Each number is 500 + 50 x the weight over its row's rms, rounded and kept within 0 to 999. Layers, rows and columns count from 0. Numbers have three digits each. The size before them is the row's rms in percent of the matrix's.

# layer 5 attention query, 640x640, rms 0.0374, rows 403-413, columns 512-639
090:500527514540433479479553472443549492545500493531518532508546459518534495552513498426497600426514610451585444522493504515512624478475539522561527497440468510482657520544509494532468531444428594461431433383512545578510474551498517436474480513512381453507496524562526531438456463511539451439526537509469459393534506404515558433466418446544363561592474473524447595472447471441489555473521
075:419527437396523513514486550477565482530478543545575454435603500503565451523440514469505454457512455495569534469406475460508537499523549479499509490472534435458525591525509436485483452555577503592560439451475449441537508514475468429461532384590531530456483456464461423464519609379539417565541422437489559500449471499531457569528534471415610521532551568448574506521485467484471418538465
078:526564531569566529468513436536521541561600473513498461584495495577467456497525507573534551408397483510478497520502474478526493475572500421632403510532430422444482394516576520485592408507511544447553525486543516511518422593429381470518634481460571453596446532552467490424449448540532530533519498508511453461502469452393457576475515640500524531405437474472544488525434499516570542530544
097:464476454552455477443580477436465519506518528519544469509486583532535536470531509525455437561564537422405502587516454469557496449461470481492537516597503478493535529449541512616505471444569496531522435580542459534614547516557510450385501441561465496351497507446514506469433519435478556537496496514543509421495574506585550602540512443411450482516502588525533484525476530424527515496467
107:466471526545423481481513454502479466536516507571534432466448447507446612423548513491445615536450585506496553567492480591479493482502481566379466505511537502522439403386515461564481602478381487478418479574496528513414552515499491501460465530458478567529480432477539526378511508572435543464524499520524510475446454539475461485510429477501479485501432463547449518559492572478561559533490
104:537541509486604445531528552496490437533515433387386492579544481462408416514439462538470500450542523392455438534506532539557544513493569554583546566553465590521498513494460538526516437512501564528463472452570491537471412511510450422472453441524469523547471525481586507438479476471470452489529533478389481549488538609481501499598497561596587495452471535564465536567580436397577475441593
101:391472455518418518490453361522457497492449429536527550549451438499543365455595446520540470463551498410428508515523529502464524574547469456385418455525500471405478428505529482467437517485523452519510521560463478492467470593454470530542431491434540479501510493450456438526505471491455472504421485481540569529456499524411423481507565530500477502411583513505499379643543532502548410517448
104:428513599480500522628539464449486493465568496512555515558525481491495451434522424500582421436444466508509510488527597449431586493537580418485463457451452577418466479654461659501430458483451454436535469445529568451516513549516483542516404516479459438486367563499527492449538496570526460515382498601480452466450531439479588487464437479499477562489455465521531518558609515564479437548437
101:488509530476525528488511451581405552512503456454483447472478454470537564480432567516494532507447509469474444525469454505464511437516476563432486524509557548441455499495592466525435484496456476372479531566576431513492480468572504676533429464492534501505420501538489567466512420537537436511523496565536496461387408501544511460499565401462476579563483547616491485471463413488485502569517
103:487482469575474563493436451477592569533444472536496502467486436502497444483499565534429463440389531550485559393429487554559446548525501503515506446504487456468455465466516363551539375505408530466538529491565489545552522427542532498527498507514447534531518494541497521444494518554427457502417528466493513445514414456534458461376481433465469498566473502546527501527460466468483475510520
111:494513574459457544518482497592515535450535512428570514532532532479587573452538534480516483572548515517542496526563484523545414377498517393431499515500520558482515456548487502438485530394558475478489520469394560530559558517453518440538467606399599563539422497458510492494478495532527517503525582453522404451556604439507588390481485530528438469442510500492480557585514514563461427447457
# layer 5 attention key, 640x640, rms 0.0368, rows 403-413, columns 512-639
094:510482559559538489536522595557518511453476519584523442644477474453472439452378515445426434475522501533512447509449491545495374481456482562545427461486402427544432473520448584452512568522457488466505521458502568498532468564501541624473565453617550457487514557441551521488458501435533548470403474514528450458421504482490394524497409566542498503494511439454436502543533620419592507435407
066:575544434426548508438559507444446508506561495454574450385433569418488528567394570497522573535558447469455480453492492473533530608567597496545559575533571449516503603474492447486440435527451516524520453596493454534492478482543486424491472439526424568508471523475495532477597455557526531500516501449570465457467548589424575537554527486496572510599533503435493459418565529481477549531443
107:558521575540461555612466459553543486581557480540475563593513431509489397515453397581498563457443507571528542447492547528467536587524510479482432472552541454445570448552486486523498448495440498485486586495481654532532547521446483453440515438443489506542439560397471405470510524543507554488472473513466443544550393492420538505510494542506476606443556479554463510545520586604515495484574
088:488517516453456568504548400486495475523496435522579526485450621483509525535476522519491525538523454452567538430446453496516351490513444526495540515515558521525536564514547507438443515464521593448499506486513429545461518466531460482476488473476457535566456551420399488519528490473493463487531422498464546502534511550609423441481439569509493423505587484544492449512560527480615526564526
111:485549563591455560512517552509512510553477554453501477515458436588406475553497509546497515446496470464588507544420498490436510452457487512465465467463480562550523465527493485446506569437539492514480446585488446536559503473451493396523484525466455503595516546512482498344505548530550468567474499474534594602508464394600483388487505557495432477537416502551481431536501495434576402500503
096:451406418424573522581433461522444546512455503542447574546558476512451491480509440502487448498551480436463529516543494511497473493520429487479443443513530548531487479521511588352458515545520533478443506513490587506514393538551571518471550530491575398508533502485531560510502535450566433429450524517446461496463439608539505444512504548541474500488563524549385546555539425445419481543553
111:498512506545402604478418525585610512550602429471490465458480406431507562558467505534530577500481559434474510637496496533556557462395493450474568525431471524432472452505467545620515477547503508566452532586522446459561467482449485438529503533539499459534506518590524418486538517461497513456491464403501505479526378426541551521379552520500443535474472482542524469486422473468495481512371
101:487560513610566447533534506554502430493502457526484490621482520433551487582460418543539454504556526561498354520572492520506457474477520520534451465516559534508527520653503555490502535472463409483503458455549522453488509512482484468425472508508523541492537587388560494619553500516498545489448462592468513526479541497464508539488437487510580553509464494512530393505536497429483473495472
107:620394460405485440494501457534542429503451456465522459440412455441502575552526513527472421499484478516503453502448572537531489490484499473494510459422532485599570509456526536564424515598531503567495494506422460489509617486547511537464490484501457539417517475528511521500496472450464481459489464408591487533445586522528536489426526451445512517510427481429522435520459473509597489502436
118:462452518522543514514576536478611489431543491470471459575494516444524520504491455532525471532489367508542476444565507459499398462503535505450451453547449393468508461521403508431521454493461516529501537484458519606480546429474479479506459475457503444529550519470487487429482576525507475531538499445468413471569527524442473515520493582571471499483521475442458566465529556500543432337636
098:594434467566406505506605582571437483532436498438511466532472488401586475491492521424478483574464559445480484475501520583600470495542514463441531493452581579487482498611557520488464540519542565483475390426483483474567469482413502436425466529462471533510411529526430498599439504609438427475489446507495467456416538463413522533481474498535470431470526443567500483484451480514490492466458